Weights of a small GPT-style language model, trained from scratch on English Wikipedia: normalized queries and keys.
Each number is 128 + 24 x the weight over its row's rms, rounded and kept within 0 to 255. Layers, rows and columns count from 0. Numbers have three digits each. The size before them is the row's rms in percent of the matrix's.

# layer 2 MLP down (transposed), 384x192, rms 0.0777, rows 226-297, columns 0-63
098:164127131129093146154125118150129135110139136111129154121126131114106162144111142110118118140105106114157103118130128120155128143171180115108140114110165114115145159119148067168126133127151127
099:123135091096119113128138117145119119130138101095089117163174087096138121128112137129125134152127144096171127163157122123099093161079089130133143115184166118107125111119116123121139145160067135
106:139095119099120114103160155094122137095121144156120119126133125184089113081142137128142105159136128078190145113112126156115085130100165185164128183128098117138097140108102105128125157070142094
099:166176137152121107124090113109141125123159121133148123110133128009148089126154083132080098134112105109141156141118095124096114159108127115133127135131151070129137143148145111148113111115126095
101:177141145103134120122132157119146132170148094126190117081116117060133108132125097127186107100139109136113130150145145104121086132155142158158136096120157125180122144117152156162145123134108151
094:105141169115108150071170135156098150115121106125105140100120157112099114108166157133147138111140124133108146095095146148108146120092117113114150145127142114129118117133136136150118113079147143
105:090175109101121123121141092164104134143127138147122198157097128198136156162089144116148104105129157122151134131155109096112140086157164151126122085144123154098126090170120128156158129137124123
107:162172128093121094161162141150161139101148117112136132125118093157165143151162122116135084121137085128142065147109147136128130100149149126154109139091087091150140142110150116134090126147144111
105:116089167161109091135144118115159152152116115096166134103079114137104163140090140161092147117070125089113108119153117140099137112148093123171140108123084088150107147147177141138090142124136153
094:156124121131141139136124098122134120158163146118083146162118112031129108091098155145158131115122116101132079126146123116107117113175138131137132153138159156139200117137122146141106135147137134
084:167116135094145095149117135106168129121152132125140119160153109155134102133070176159122159127141097145088171135161176140127133123136167100161185164103098137117149148152123131107127079107148113
097:121124109114094154096143071077117151147167146125108117112118111155076146147145148149148125184122153114120132129153101112124136185148107122145123090168101093118113090143066116127173171167112137
105:112116175102096140101110159122133124137110146160115088119155095193119111129167097097145122141112156111133137141148095138168110140145155184175114128127129150181103084165122096151091109153115148
103:116132145153104143157137084157191113136149122166154087168145135076090111124099164161147127144098094099163128151150119146162105151119099103140089110107096108159126112129143164087139116115124124
105:153159128124146144114142153149076105139108144136140081131133138082180118100125138174125137143107113140076180133103133080096124162136106140103124121136185162136126141107163124147122140155127123
102:109129165105144114143153123116109146150127164121145134160168122105149125169146113100089119157149113128196151132118103126139103131125104114103080149153139140161125144095115097131096145141138109
110:116139156175148153147150136153127150174107113144171132114149165079152157133148090128127142142133156090116125135127145104127119190143108086135116166171136093139106090125111137107126080145101081
098:126120121120157135119122176119136124095129104104133119131143112187189168091152135112121134110119131103152106125136115153115216164117099135106119110132154107102144111125138169153178095133149120
100:118114141122159161148144077109149141130058141123147135130089093137123071110114098156151104100126083112093148120128167126113148101132119093136119132126084163204114120125122134114123136114087084
106:103125132181122153130165141136108133110044124142162146131116133140134110127137143158115114110136128085128142160104186126182121155140143152129120103133122119153152106143092108106092133121129122
101:075110149114132127108157126112134139085109145113166160129137132097101092144140149129140158165118150126127153119148122167160166133150122094126140128109080167111059137125099129127119113108134125
100:111132117111138135110112094121124121129123110112123104154112137168093132142118153160123125116133097102108150150122167119148136153092136177126117156123090139133120166145114095128133142101135106
098:092133120151129155123165145110128139151146097177139132129101144126120084187093160134151115108084141142127112117089134132067129127121143114125138130105131158143141122135165155135104105156097137
095:135126143117129177160121129089130174147119114091149109082159147140157136138083101074164134086160157152154111123127122112090088097105157137151141121093180124062168146091136107124116143137141143
092:121115119136153173138137187107092147089092099088133145128127131072141128114130105140108148106133118152123141131145159135187152099166118179094129109097148081110115124120103141101135120159156120
097:123135109151154149109111129124125158126122105094113120163152164119124123097138119155142130140125172142147201115146131128139099144112106191105101138140142132122126156135108138134103182116116106
100:168114166134143109127103169112138112123150088124096126155134093081094088111148136141112117108138106158115132147130178131147090120125155124148162156126122098122111137101140097128181105133131098
106:105093089097101120145142084104154088165156110114141114116122096110174084107112114130182127117142116105123131135144153142126131103099143117111091116167134132178134135141105101119099121154148100
103:075118115123124153104126124154118128069154123144118104108120109150130152084094115133110123115088160147156127151090141135110099097089125186142109157143091127080146136129151168091146133162090117
107:146198104165113145151120148123104170139126115127101138117099095105158137110131143141128054135113091109089143118103131067138080140093104139105121112135116109127147118116119137115087133098119128
109:124109086135111089169116114123072086147132106161125104135143156124153118129111149124122168123137176097141123115142124099157143133178140104111096123124142138163131143140142114141124131139113111
104:137154108126091127148112104099138122106163090094119099159107118164118114136118120150113137126140169106138091140137159146115145106125153112097103094125147093132155109162102118168159059145151117
104:074142108153117159132134086144127124171095095153105165145147131175107134133160094079098094143147136151150086098102146126137153133109102134131107147106110149179124158138129159159175100103137154
100:175156137114136154118154157117127111163134131123163077116107082122133130133119159111128139136096117099164144120106127181138129169097143147139111174092161166129150113110079144184137122144149141
102:107099108103136155160151118120154109135077131112126164147142151016134111084085127079106102104146112107093129145170123093121101149122108139127144125097149158123136132101169130133139126167123131
099:149108131125166085163121122123107125108127135061100128136139123090125163120117127155114133125098131099118147072095136108161112148105095114083142111119133142145146106113098136139126143130145120
093:096142128117098129128132146121124131152121142108139147166096099255127183113187105095141144156110174133163099118172126103146101115092133111122155142107137103140113120138117165162132123178131117
108:129140128109128123130144177140111167154064141104084125118167147246147084154159134116128113116114147134098100148103135126142146118102141122131121071140153176110118129168102125146120093134145126
097:094171124152138087085180115130080155117110160145118110131129143140139093179152136156131082171096136122176106103102124128116116128117139118126163113152108138152132118121093167147125159075094105
104:121138155152154107150121113088107167114136137129119139160110106209121120137162165100102133119168149122146167114123122120108102109164168168116137132150128132197104081132147104126090112118128129
100:115087106164123153117135158122140133116134118122134145141095116111138140158133166150185127092123136185105135102148121063164157133134138108098135146132098139086098142118099142134158163137138127
092:110130139123135137132094098101161100102082128124124078126090140102173134105095076158130116096138112135084121143142131105118132114118130128150137162140109058123149155124143132110087132125150105
092:160157138124118112130141106142129139161126139178085147150061097037124109169094133181149135130115080121121139103124097156119175135180172160129106101128129132119134157162160093141137117140133143
103:144131169126143133137121134142141107143132086126139148077123121142147107114098143170154121130142107150153136164128132134136147102150123148134120205109105087144122147085100112124102132130157127
087:083155113119162130142135120111163109112135146128131127136120137206100124106151125091101132139135134120106123138136154137133138139123152092124135169130114099121111128144130107124128128104153127
091:147102097127107097134137119168102143115116111145146145121166103061142159094114103150132144112153086102126124132141156168118144103125128133178133127106098149140121139131147158120106123138151110
104:094111111102126133144137081167102139183146136152134106119163105118156155116112101154157147124105133102110121125102116133148134118120110151148147093113123144124140096165141102137123158133102148
101:099127116134123159130121105121135112145143162101117137105100158035099163159137124133088139173103150127154114128123110167156100099166102154119101148127138111113129180110156136099119124135108115
103:120148136085147126143121078096145138159121124150124106095091131089094147198161129137127112115158122125136160144125112099155122096196145109120163143119118110107090142116134096126112093128108118
109:101096127142114103153165119127141133116126142103184125128122152094119128124093121138114169137151113126146130131164136105159110162135120136184125133126089138079126167121095144124145080154164150
116:083137149162167117115122153102125122137135120102215145135068117088182103151133136129123086125095111144151117128086098121135124137120133124115128122114135143141121121086107089115125096124160164
112:155134122132116084109140168114106064144106096101096136096137117096107123145080137174153129166118166130125108105122106137150157105147132172162116072128148143074190134126171166193121189144109149
096:208132123168132075139127122139134080143125128132168151130111154062119162154122127162135106156153157095161146140151154141162142185142086106110110105114093127122118147129150076122115108130107135
101:136135173127171130157118136111123120072124113148142080139094157041122140106086128163118137168097157143116148108127124138126148125065149148191139163154148120079097111125104137121121122117123149
100:103118069135103137129099139131178152152148098116182087101142168196162138133112119121108151121130072136128128132122133133128163136120100123136075108125132125124089142094129108105114098098150106
103:137114127154149096135119122116116138157133128088103143121116128055108147155089159115111144168124109092121193135159119110121146152089154102091132138150113080105125074157132126122103161088155141
096:120157130132120133115130112125134128111115133120146147138142104066151130191089147131097134107115072078120128132122133139186104155159139130148125140154143080158154103137158141087146131102088126
100:100111147129141145154153108135131162110121147095127132141162157231101124106095129100152142098120116118170137147107111134136116116172093171150125149124128102139121132091111118135112083102143106
095:157133093154126136147081092152158181150156109174125091120144118078167115134094098091170116084098135162079122132136146138124133136129091104142145150106145119110118111171150090117127167105130129
096:171147181154131120120162110103109103156126140171163117137115100126175126115099164093159090143090101103140150145139137113130132142148177116122146164183109136131140081113115115118113112109143122
096:135079120118123077139094125114146172156148126118128128134142143103121091091130156091094149122133144114094128066105138110133118077104127111092149145115072146134115113115124130119131179126149121
099:064161132119136138126080162125118124098102122127114152108161146177097125146160107151126150121103133144107146125119096123139130083087146132137125153182150109181168143136128118156099128090148096
100:140145115102173128161118142147119148103150135100126081128127127063154089157181113147136134102135166138113142154112124128108163114116085106106097170105107087116123189139130155144109130134140124
106:135106136115157106152115172122123159091082101122073094126102138154145090155116163130118106125114119114125086100148153111135137122149117139144109152114115114169146102150136122155087169123140184
102:132107108097111103140144128132139117157180164164124126140125122140108125135152122134120150152194151115184126150098125111138102121112157162108159075095115091143112141111114175133167150073106158
099:139117123182154148142123166116099140105140114147149143116136154122179138068112154109151153149107122140171104156124121104145141096175155126144075142103135131096115115133114137133112128178098142
099:167134117100101159130119097133139140142118079145144120096157107139124152122139182107141142115155111115102085144147120130133126139108100074144096113146118098140131152124131103111145127120113139
100:150133093124125115133140152124149137127141158127118133118131120164165135137111146108088143114108147151129119139112141148176099150108136105132129122111120173065140111145116152132119110133124133
100:148164079150085125137121137129125146117130140115192160124137131159099108126170158161094120114101143122154139091132156134132108099102101077111168128153166107156114098105127137162109107140118148
103:138121112081153139164129102115085190169119106121095097120089171167101150112093140092138098172130154105123105110151133141134131154100158166134156119108154144143121102152104122176130160124135117
101:103145155103106102114131098146115109157107105159184170115117150170136157129122146134151129169103159142119118106170111130105110142141115134130146099119100120155149104149103095130129106148109097
099:113084131122139163142119126139132104171130093099120149096139106154156137125150149125079123063112115133109094157088096147121090171127119108124113151112109121106079149112116132123104121106141170
# layer 2 MLP gate, 384x192, rms 0.117, rows 227-297, columns 0-63
095:128132136091103142127120107123148126172087109122103130177091121103125166111093117144115164149127131103098166152147101132124132119126114167077113130096122104175106188116136091185109174171107143
104:129155145129114101138147147128125087137149113133137130116131120089121118150126145131130118122141150096165170121165141168111119174116126093171156121107111117157114152151095092109102111127107147
098:114123131110165102170114113128137123154164127109158126109134119071108119175106113144091148106149147093144143080081129186092129113107124123128091133107106138143120116121147113154135142122155166
101:114147118170154152186148130103136105126139149097108152137098177137100115109157132136098088118134134151144166163126129169144097092120109134120147103108154110118143150153099108143092116160117113
101:119090144162153141122073115153115074118133162156115148159128120139112162149123120142141100155125126131142109114167139094132164081152140106121128127110098104101125130118155124139137085116132116
109:134103127127135109100088108144108123135109169112128071171132094117104129140127161150169121146159129113102115154121135149114153119147203128103131141113159167159117130132105163147129115149158113
102:102141096145119108096141129140144105153136139136090141164147139146104090119151108109137149127103169091125096141135138147099117140101150104134119118124130117137112109178138111134128125129108150
101:129117116199110119113138138106115109101116093133081137133143144123092092070088084146123144129127149113105120133129144158154136145116125142136143077106129098131162129112142123111127144144105165
094:105118117103085137125138148137108135116100179148124153127161117113127140134132092135146152191137134128089110118159093171119145171089166152143184133151121163094117112121138091168128144153094116
092:146119115131155145157121118163132118133106125150131068144144140107107149093144095089152187122140117125133145148141121121130195171123103142117161121091087119176098138106110125118102083112113093
096:137119112114104153074147180144114142130110128107122125126168133108113143145172134127137127089131114186120138141102167138129132131142121114134141140115101146106113107133158129151137085135173132
100:126101165103166116154125189132144141120110107137131097126121099146140105165143082171124149125123152132117136106135147108142142103121111090114137176106129104139114131137108135152120076118111135
101:141136085127199101148116122139173133107144107115125158149138094105151105115121136125125116150172129133104149151106103131095137111155124114088139111115165140133165122133120125138122152113148138
107:073126114134193105137121122146071126121118138140125088197096130140127137098129139108116124117124161093123153140105102143115150085149107134095135141125128137138123138148124131092135160147110104
102:114133113121149167144170098125125163178150163129113096126126138113152115174151114107111081147121151115105141111135113161136151140082100130184101158120127134139126160194115109136113137126112085
100:083127130049111111111107128166140143125098142162093165145118171132145167130103158135154118154126125124133148135095154143100167108134127138096168116131157151127155145172089146157102102158161098
101:090166126098152123161082119137093117111150166126101127147101113128113145164152100163142108138126131137114105121176134108072134137126146142123143148130160128112149169130098132122148153100134115
098:134148106136115134158109128088136132115115109116114135113105156149138142138102116167169141157099120119134158129104152113157137163080137113145124119157120135150127095139092056098109170123091072
105:106150149098141102103100156086156140131126130098119101128136116161103124116096160128127104108153146134151122149120150109107179147112111084092132093153120129118154119135121147129138099119101105
105:138176106111146162168101135140148118138153136160125089159104143104141107108115131130136125137129136157114134140090121152159091094129141130139142110135148128142169110149124100128162147132147134
093:146138167114090116143144060065122141139116173102138127155118113135112094122128135155097173140117139132081142102140149148132128172107101136111150096144095137154078070119114134130130160143107123
102:152063147122104083099121175097111127108068144081129108107144153138123092156142106117166104129154114103107131142102100137086112148117151129112128062096095117124132132160110106119139096100162099
098:135173156125130152170166118115143111152119127109101104115160108130161124092130169102130097136099185092110130133140135127122132133085125104108122122116140175086094129128119134118136109114157161
098:117127152119146129136126117102112130122112131102094174115120131098106107160131137117141142136147136109141141124193151145165130074118124160087137128104122156128171130129151112201118144162130136
093:142175132071092133135110101115093153144143108139080152091159131130126153151127132127134118134177107169111109108142123141125152162139120108143109108108157105120059134104142125119145120110143126
100:169165111111128162132138170144061078153113153143111127142137173090156125101138146144131138096117144108162142165163145156138137100125125165098113134112127139124063133161109101129138129140145141
101:133089157084157158155129090099159158108126114138101129151132156133141122086154111107101101156143142124142149128129115113096159160127145129112133122132076128136127124136097129113088147101171079
097:132142160134138104080130096162116151154121177127106120163144158118170132136108142135112147184132129143164160163161153111121120131093115124139171100176114125107103137102145099112146154166106161
106:100106131113149100123123122125138116092116116124111090115153130133141129153133134136104141160151167099133090149156155139114146114139145143146170113147110139125135159147134116139173152170139162
104:095166076107126165148141100148123104123159129112149114125154175117064107141130139189143092117138147152101138105123134117179114132138156120134129097147120157101097130123117155162115119133152175
102:146122166102122133108125169138139127080148181166096094150149119074099171114159141120127141112118138100140105139133158185116144173152124120116171092129125160115106129102098105137117137121107134
101:144110166098115158158130102128164123079151091115117120150133137123086140181143176098130113125128114144105145105138140112129142061114167140136146148160124109128160130149053082160113136145112079
105:146129160160153159171137140157130098124102128102132132111118134108126128158126142182165092131159132086170159126119138118133174104142108146103132123121139096171090154154121120159100159153117105
098:144145134104114100122124122121078157142133146152124113126140123103088131131108126113109149117142111098140145140148120126140106118126139111096149093159097145130167118103079136097152141143128080
100:124123147117133120137134147084147148129138148146117145128141121154092158112150158137130113130130098117160166096152122155146117119115148124101128141128069130139152109078147115117059109107179134
090:150114145140108124065119122108120143105118079150108175125174145110146073173115133179126129134150114128088153136160135154150112161151129117073164095127103118116164103133111125102091120095135147
107:117139163124137136109097135101139124165103179138132104176133142145111116104168134109100120139101184129106154154143132136110104131151122127158106105142143122110088117121073105138138134125110097
093:114165175127082109082125161144109116135107106106127117143147109135161159119079150122126145099158115113112124103144136113099157105107136101107120157137101107084095139081140096104123112139153136
098:094130101129106160112109167092105106166128142120143128120120137110158114165144122105142082107145128113098111108118131147111117119134149054118117153173102114132119085078133073108154125116107129
108:124149145135130134146139118105159113132075130118141135117090123080161117129170141149133138150096134140092126104144177155165105076130113127138125079142149127154183152100121145179152165132125151
097:119115104152125070137164104121089103142101145145151149109153096141119134157186102112162120166122132156174164142085170114114140154115114125139144105123146154116116120151151126121128114146080118
101:107171086150101133129184134130192142168149161135094155111152090087115122145103157159164123106137130118110145110120095154143127118131119131141164090180137089125159123112173113109130094141127094
101:071120107120093140111125134120133150131144111103151130157137090106162146116145122142149107131162196110104072074124138144083125131106128105111123138138127145138135138084083157138192103137174124
096:103138128084135105151113142118131114141119120130126143151172141125131139172102127115111156121128144097153141108139144125139136141156138109127112152173132090122150125117136079179122121131124104
099:114118108147092126121112133144168146155130137087104121150105097179126122090126177119116127123107136095135117149085123132106138129151122131086135083144145143110117152128141158107131155134136139
116:115106161148153163099164116080157113149118119105113098160128160157122114134102110125127091122170150147110136131136137179113194139121099123107143152136130118142134113155101086143136112123152134
096:093118127117116130153171157085108102188097167088135127144140135086148137141108131166135105132139159133133115169163146139158147124127162149128119111129149130109130142106141163145145133152152142
103:085127117130136177125175144133159125132132096129079104146113122115120154097162137116163122109159174134115140117094145101146126110126165129110127102149114073138147129119133172106103104138108127
106:096145105141145136147140141109154134111157160175100117179105139113119095130140172116085081150122150118118138163169165119160162167102140117113153150152120118149145097115114096155106148094099094
106:124107119175182161181105112113135127127120120127099097179168177113108096126124136097100126105132137140132103120172130171144106121112121125078137127120138115116106160137112108086151122166094093
104:098138109125142121147150083139146080155137152137121134133139163143090062146100131127143097157146139136136138165111117114131197097136129123124154132155084116104110105094164125096149121102109114
098:111083126129153125134135151133130126084162105144113127139144144110121132119127116074139114131171096127143122168071133126097151131102103087088111113131138142119083126131126134134127157100092133
093:116180149120111113116124155153177164065146159119142151149110149180169171107103129096137127172124152123159128133099099093154112168136100122130116126154153150144118129103129108128088168141095108
102:097174108139075162142124111108120143121125125168101113137143178119137108095086102107138108147133109090153122134134131119159123159136100138124112158152095102163137101162131091129094134094088136
101:105133128110084125103134127080139154141132125108105167149139137104096129127150110132113116123130130182132140104094137153128128182116135097082117084152167133091129143158127139142123104099117151
103:110154098155110154153142179147158103127114157123130123129122122120144154108128108130110161162138176164122135156174147143126129140134148130100143130158095133169100113049087127141075144150085117
107:146153192167125148113148123112129112139137121161126113108131113118152104131130167099110092121134132159150141090124120134170150104124123099146146106115106135108166151120133151113124179127093120
101:127151168040108143141095121132123112127117176093097128124170072131138142156144133134101132151136128066105116164146105136082170103138140134093115121112115123110110152098157102123114126091145130
102:103151108055153106093146157104137148130143107134145141182105104120131107125135126104083120108144172106109133114124124154132075146116102163102108141123123074104121124154081111131102157123085146
103:114166133125138147149115137102161089122150127149125147119086090106147133115142129123089096096095124105074117089137152159147061138131102126137122096127118133147109129120112121146119152144148124
098:128127151135107084097142141116114147103075135144125116139117175088135114134162112108128149101107191181122139136154124107104134115128106158118182101096169121107157148120129120107139099132167165
112:117112118089122158073141132105123084121100174126117135189118142128105113106079110145114111141154149111074127169111147132124122133099145113103128102163115110144134111111119112145167112122144129
100:118160139153126129146148146111100158099120127153143126136115141123095088160132106135167120110147125113138120122090163108088125176133137120132162106120110095137105110136111102137071105139145117
103:123174122157082139097107130092139108094073139128151089157138109113107128124103149094105115115104173085083141165103133139118124088154143139130150106119122104152170110096129122111084080139149099
100:120146104111118120143123156157107133095103099154149146141181138125122163148151119131156111135124109121081123096145133126148164142163146075149120123157133107131113129140078081145122095108139155
095:099123156167081120139099126091111117122123125171148146141147149145081102150117138106118158107131146121105125116160146133118126167151117110102144081139115123140135119091118125131152120112149084
107:100130119137129123119134143139172116142114122159142150100106135126104152145112153141134119120130134186081133128136111089106118153112147129152117107144096140129123184115128128175090136117144107
107:120124147096113117100133138124166118190142120124101074147171106146108107096162122121135192107167134150087103089122154090139117125140171142105148122107120150068101143125113114097146179131117147
105:127123139094115135114162116098116113114178151099112124159115128104145113115142122125145135132105182130156106136153093174157159153152127106145155123147115099161149110112132068131128097085126080
100:150137130124090149096135144067102169176122122153126103136119113095113138112084114164107144168108135135125127132089130118146120148129121099100093120134130106146133137105069157138076112056093156
102:130164136100092128137112119148114106111160107093099162125103101111095131123125140101172144125139176099164158145158089162195123154127083097068100107176128114173132119133110128125154134111124135
# layer 2 MLP up, 384x192, rms 0.116, rows 227-297, columns 0-63
101:100135124124151112124109116124167090138144102153110155099163097154119127127169139119133104101137131140119121114145104136168169115134134143138107115133101083139114132127156083127142134098138138
102:133108110130101074111096120144114147081138125135136128083141150125151141135122175152081146138118109118130115121130131113102110169185094115107124091157102167132132156124158116118102131163124113
095:101093178112152118116113094114132151132122132153097116154128098161136170113146114137105134147126146132140129097086070127151130124092132068131134085120162164080127153119145136145148122105157107
105:094124148131133091140101122133140151148121141059125140150124086148114142109140188104145084099141118109138093138134125182112146098110131108119162113083150091077101168072128133117133142153143140
103:128147178103127106128122139122142136106141136144132124134151098163139100101163106094126101090185141082144152104143139134114168113147145144132115102116168173175170133122143145119100152169090139
103:125119104108142142108135136121133144124162136084122165140136135135157085164127086141131140139136131124137144125118094142163140178123096137178167119133127142135139119132116124115137142123113124
106:161111147091122163140127134166122116129102119119141129145138094125144109145112103078194183147126164093162141131139113115134116154093103095126153125111158116127108195126124142138123109146140125
102:149123156118127129156127138121140163096156111146145185133127118131129142156127172070116120140143085120092158128133070143135131162111115104136136128125103127118140163154120174128103122095140106
097:137175121108087139100191135147111082140136136096150169143134102160142099101125132142139119092133142129150119158144128174168118145122101157110102151145144111082140125101109126082105129180160140
090:142118165148170177115087110116145127168123134122139138110120116133149141099137114114117146139098172162110103123119152122135128070128124156128126143125120086142119136130083126121148166151133090
092:159120125203142101096151135165130080158155141143153120083129112099127108178140152095118139123140130110118156163174076141120123112112122132123141073130088145136137142097138130104116160163124095
102:131113161134114129128133154139127161088155143117140129131136145110145154159158131090135087073119111137104153093112127176113124171112123168106152138122174132100136155124114135133126135124120150
101:143128129154118145137115163133138100157111125118127155133130118117191133140171119122158090116166138159108114121152128138102124142167157112162134144072144114096112151079154129122086137163126150
102:122129102119142065098124120130070144109125140091138087138079132123092158094127134132108130143118134102094121099128156092129075117153169112128117139157121155124152128121116138137132110121136143
098:152098171171124129113115139168125152127158150102100120140147120069132134091134129150121131143122147118138100085107132130102134111165123141109136176137130141072171132115131081107090126137110118
108:086135135126121125127184145137135103086075084104126177115111096127124132117145164133169160113146136117132146102133094138159114107129139126158118136169155130155145137121095159160084154124101138
105:126143097110138121128153139158145101160124108167132121131154167154117109121135140096155164159125156104173111098106100130118106088145085156129114119147124125141125148112102113107144133109146087
100:122115119178141185128155121172105105149163118137121130150153178145121146115129130140155142133148120138169153157118109099115130103109153126146138071105117108112169144145181128134127132127083108
109:131112090138105096133120139164116126113145141131137157138144148150148125132108116096156109172131175144072166131153064068125132114136118122126138145123136125193106144112106090122072137149162110
105:146145118130141148114117104140120147129092144132185077130110099154098163109137115120099143127154089135139134101106125107137155110055170099107165142138131112136122146149106146124171132124121139
099:150126138138136171153161136171139128137123121097073154148137161157170104146180137093134137115163128153132147143121139154123140123185103120116152090149112124127122159138139086113117136136139154
098:111154181126157163124140109148149125114131076115109084196100155130140124128102153035153097121110126146134127128148121118141150127123105126121144186099169085173152079124133138118097121150119136
100:144121149121084090129130127161105184105168152105152138151105120112097106132101116069087162105139134122109134095128094149085138148130185141133150114090115115171122131098114111101111150138128168
096:125203124115133139101177092148149100139186098095103132107117137098158118128088087153198131178157132133159134104118109111108090120140088118115114131106122152144137146154129097135109162133131146
096:115167140154141051090112120093123083115128072124143114130116167129124133124104125144149149092124139118118174133118117118143159097127117106094124176129137122116139139171120147142137099176142121
101:145105139127097131144141139149125089144164114122109117099140100136148129151145130114102130113142132107162100111091197142101123130112123114116163138109100107099108075160115115140151113113168125
103:105127130136157109141155109134124158150115133143138118078127172128090130143188104095106117101160116155142144143099173149180121082134118126127126155072105099154104138076105155094147117111115110
100:126108111135138117160147101124132167130108133109131128105125163110147114132139075153144137143150112126146110163152144170100113105094129157116131147133086133117159128125080155137143156094113151
105:129138170134110089124131109144101103091153140088150105147132121109120107147108138145157066154150129144125108123128156109127163101147116126139125170164066128150101140154169106158122098156132132
106:112132113117138142161135141094084120133129121202131139157083104125127094104119124114118162127094121147166142161155176122136143110124151134124167102097111161127096123131139139160136082092126094
103:129132098149128092174155075131144118081117126138120153101109104130100108118140126127159193092125113157113169095130130132149131125118090170120115139131127145164134122134136107128136154149157168
103:146125147145129108103123111093140168138114137121121101118118088131163126161115069139142103157103113087125107104147154103129144148121089124150121100174125090136065130130095101126095113119126159
099:115125147151141100099096068149120124101126133128121083140128152133115145094113112161120123113122132156083144130113132086127075142135158122130117136162113141131181112066190096124099139160123107
104:117149167115143142120142123104106131131128149128122117075138159122127122175142121122097121139140157121156186133160113106116142110136133121119139142114128102165136120124130127090141120107126099
097:107096155115133104163119146128170130133134139122089135156095175165125174142148104099155140137109083179109111128084116145136109122142103113107110141101120120115140118112136110117122107089136121
094:159114110110129113169151135080102130145084122110145107126093112118080111148140139083150135182126116184176089092111113108113117145135124108149120147116153104098093067166103148153144118196145142
108:081155136103103058146139131102121186113104110135143190109126123116134138083165125111131084120146093115121151138117108127157139155151156112096118115128115128134087125117139167131111103161127142
096:136161117074118088163121125116166096115130143090137100124136117125160105093135167154130128119113118125118151132154122153151139123136139099104126125094119059113105170124114161137112161119125108
106:127168124102146142154097193117141162158168121115141162151176145181108130130122138105146133116118145133145129107087116135115164135130130146143096124129111138129089097155104134156128159128164158
097:141134162168146174171159138108160131132120095093140125138136155113139091107119132135120147132101101131151137097108119159177119102124177130147143128097128107104133165142125095131125091082145147
099:117144119151130104150098135150119088115130136158146159132130136125111136147122134131141096137123150095151133138146095093150129115099155096086133093130097060121121112124116095124108176119135126
107:121183114122086136113104106129161113159149128174115131106163094113086145104098136145140114109129118114125134127152113171110158094128125118138192180166137126109100131148122136132125091130097094
104:134124175066167124108148132159114152104136114104138163148114104143171120120159093163158113157117094120122078139129123109127136088094123169120163113130132096113169145096176105152152147116131124
101:105118091149108126151077138100143128132121121108087120126135099161121132085115127126116089134129088127126090148151162157146118103108146140131153113148143145135165121111115126151155136111141134
101:128103122132141147135111089130126150167101131115109149130116108199121097105104134136092122155126095128120112156158097086087136164135139136120111113103134136140161131126106159147182120091135133
104:123139176121104188140092170108123090099131116099150167136122156108131140115140120094092132076136098147156110106153146109103104125132159112114138099117108110118177121120130128132150185111146110
099:102159129118181143111140151106160129143103136097127094101100141112131120166146140131144170085163121088098131149118166123119129142100106126107130102136133145132182106148123143119160072130115127
101:151123138147134126132188121113137170094123147100136104139123132179121124174152109121140136124136131135139126120121165107106159086124116084121107131115111136148120074089132108120144123161112150
103:134163127146095150122129150113116144080108122197155102155131111163145132173108143134098128096144169145147141132124113138205159114126098119088142136129136130174127145136144121172126102091115139
109:123174107138117097083120127122124135166120122133144127138142128134150149141084114133148129168126160131126115115168095129147095136172156100080163141098157152098160119171131115168115111163123143
104:109120130109106147119152142123155159106130127124124166135136112148125109087161127148119129167136124137108135143104154125129121131105129136117139168094120135117098101086131121131099091119157114
095:149130162093171126163143177108130118141123109120119138139131115132141128133169154145143147111125087098135118134123100113130113125112118105126140118096126083139108092134138147149102115080140148
100:164137132138108140147125131147140167089104101129143130123120136122126136147118090173166138106099136095123167105151090131137125154113119135130100146151132099148143100156121087149128147126135148
097:139136123121135171127148100132090116140115171121095173119114110141166134203135133147146092072134101178135120116121158129107085102116126161137146122126123117105084094163129129125120106127135132
103:097146166171116113152138149121112170115177117128121112131157133088146136134132113109098164160109122108140130125138162117072165154113124128117153139122125151124106107128132160134141165111087172
096:143139116141138141173132171115131147154117141136121116125114115149168149089164120133115148143157117138143136135138092164118142127151084117144136130171125143145136139093124146178107107174126119
106:137122062094094146099127125104111132180129168075111090146105119112127132117101120182122123129115119104104145182125115099088112157127142136144122103151123125188127160116181084144134104158130101
096:121125131111132110156146204125109105127099132086143102112166138132115083117088118142138110110141147106127095092117122127168166129112163153145134126134115081126164121115165067131141137133079110
099:125132095140146111105111149108128164099123154163152157120100137142125158116144130098102133138131127134114139122097145140164117150103126130127105157101125161105099206129130112111076140114115098
097:114133110142150108160138128159139124159104129167153118151137119123129077118130145148176156102105118117102134158138148134145094145185120104136119137108093129112146107137117099109132173136130116
098:138121102145130105108095123099117126150170092155137128139109123147094094119120114113113145168128131125130111092085139117139109085158138154175089131164115149108146101120132147163101143122135100
108:123127077127120142131171163141132089145152094105154100130135180105111147120106114125177092138161140110147142101142133119121113142168117083140138108142136111150145137122131146176140133139117131
105:115160123197080100156098157172097125117171124129143112149135098074135139141116082150142163154136125136134148112106133144145079150104114143135132142128166137138100159156162151155139149160151163
102:122108146110154179113129106096187136118132169125139148123107133166118141131123095123169134121152090138110110135122132116130129138091109129132133092090100163127163137134120092138124129091087135
102:100127120116087162125117121111108171147163129137127136138087138115140143137144099129124164120130118177096149187116141107128129132128126092151103152140136082112145100139120105154121056121110107
099:119146126111112079097117144135122137089120108124132117104098120079112127088164113100152139135134140075138124110146110132108127103151169158118135119097109127132131172136126103143111145136101086
103:124122127139112149125093121135096113145102082163136144116140169130158142126118087135158135152130161145150128142153103139104115110148092174126150159143160117148105158120100157091107170162111080
103:119171145107146110138099130145100132134147169121142190111133088095160134139158103116170070139143114126150134138092143112168109147161114136107140100117125074147089122117151159138138071102143124
102:129116105177141152146113121124119137094112140163123154129159125130137110146143105153091147160138157114132121117147168123158125109131129144084160107156153115140088092147165151123150128157130111
098:138148142186096113120105111109134120106154128110128097143125091118169139097164149106155116126125112140145120137114118133149176081150098115130131158141122107160127148127113121109126131139079108
097:146142125130157104120131123068120135097090102154111110148124097129101129149119167122106172159115160163106120068141139168121121122101115129127135135154124124116125096134136145098145126136132119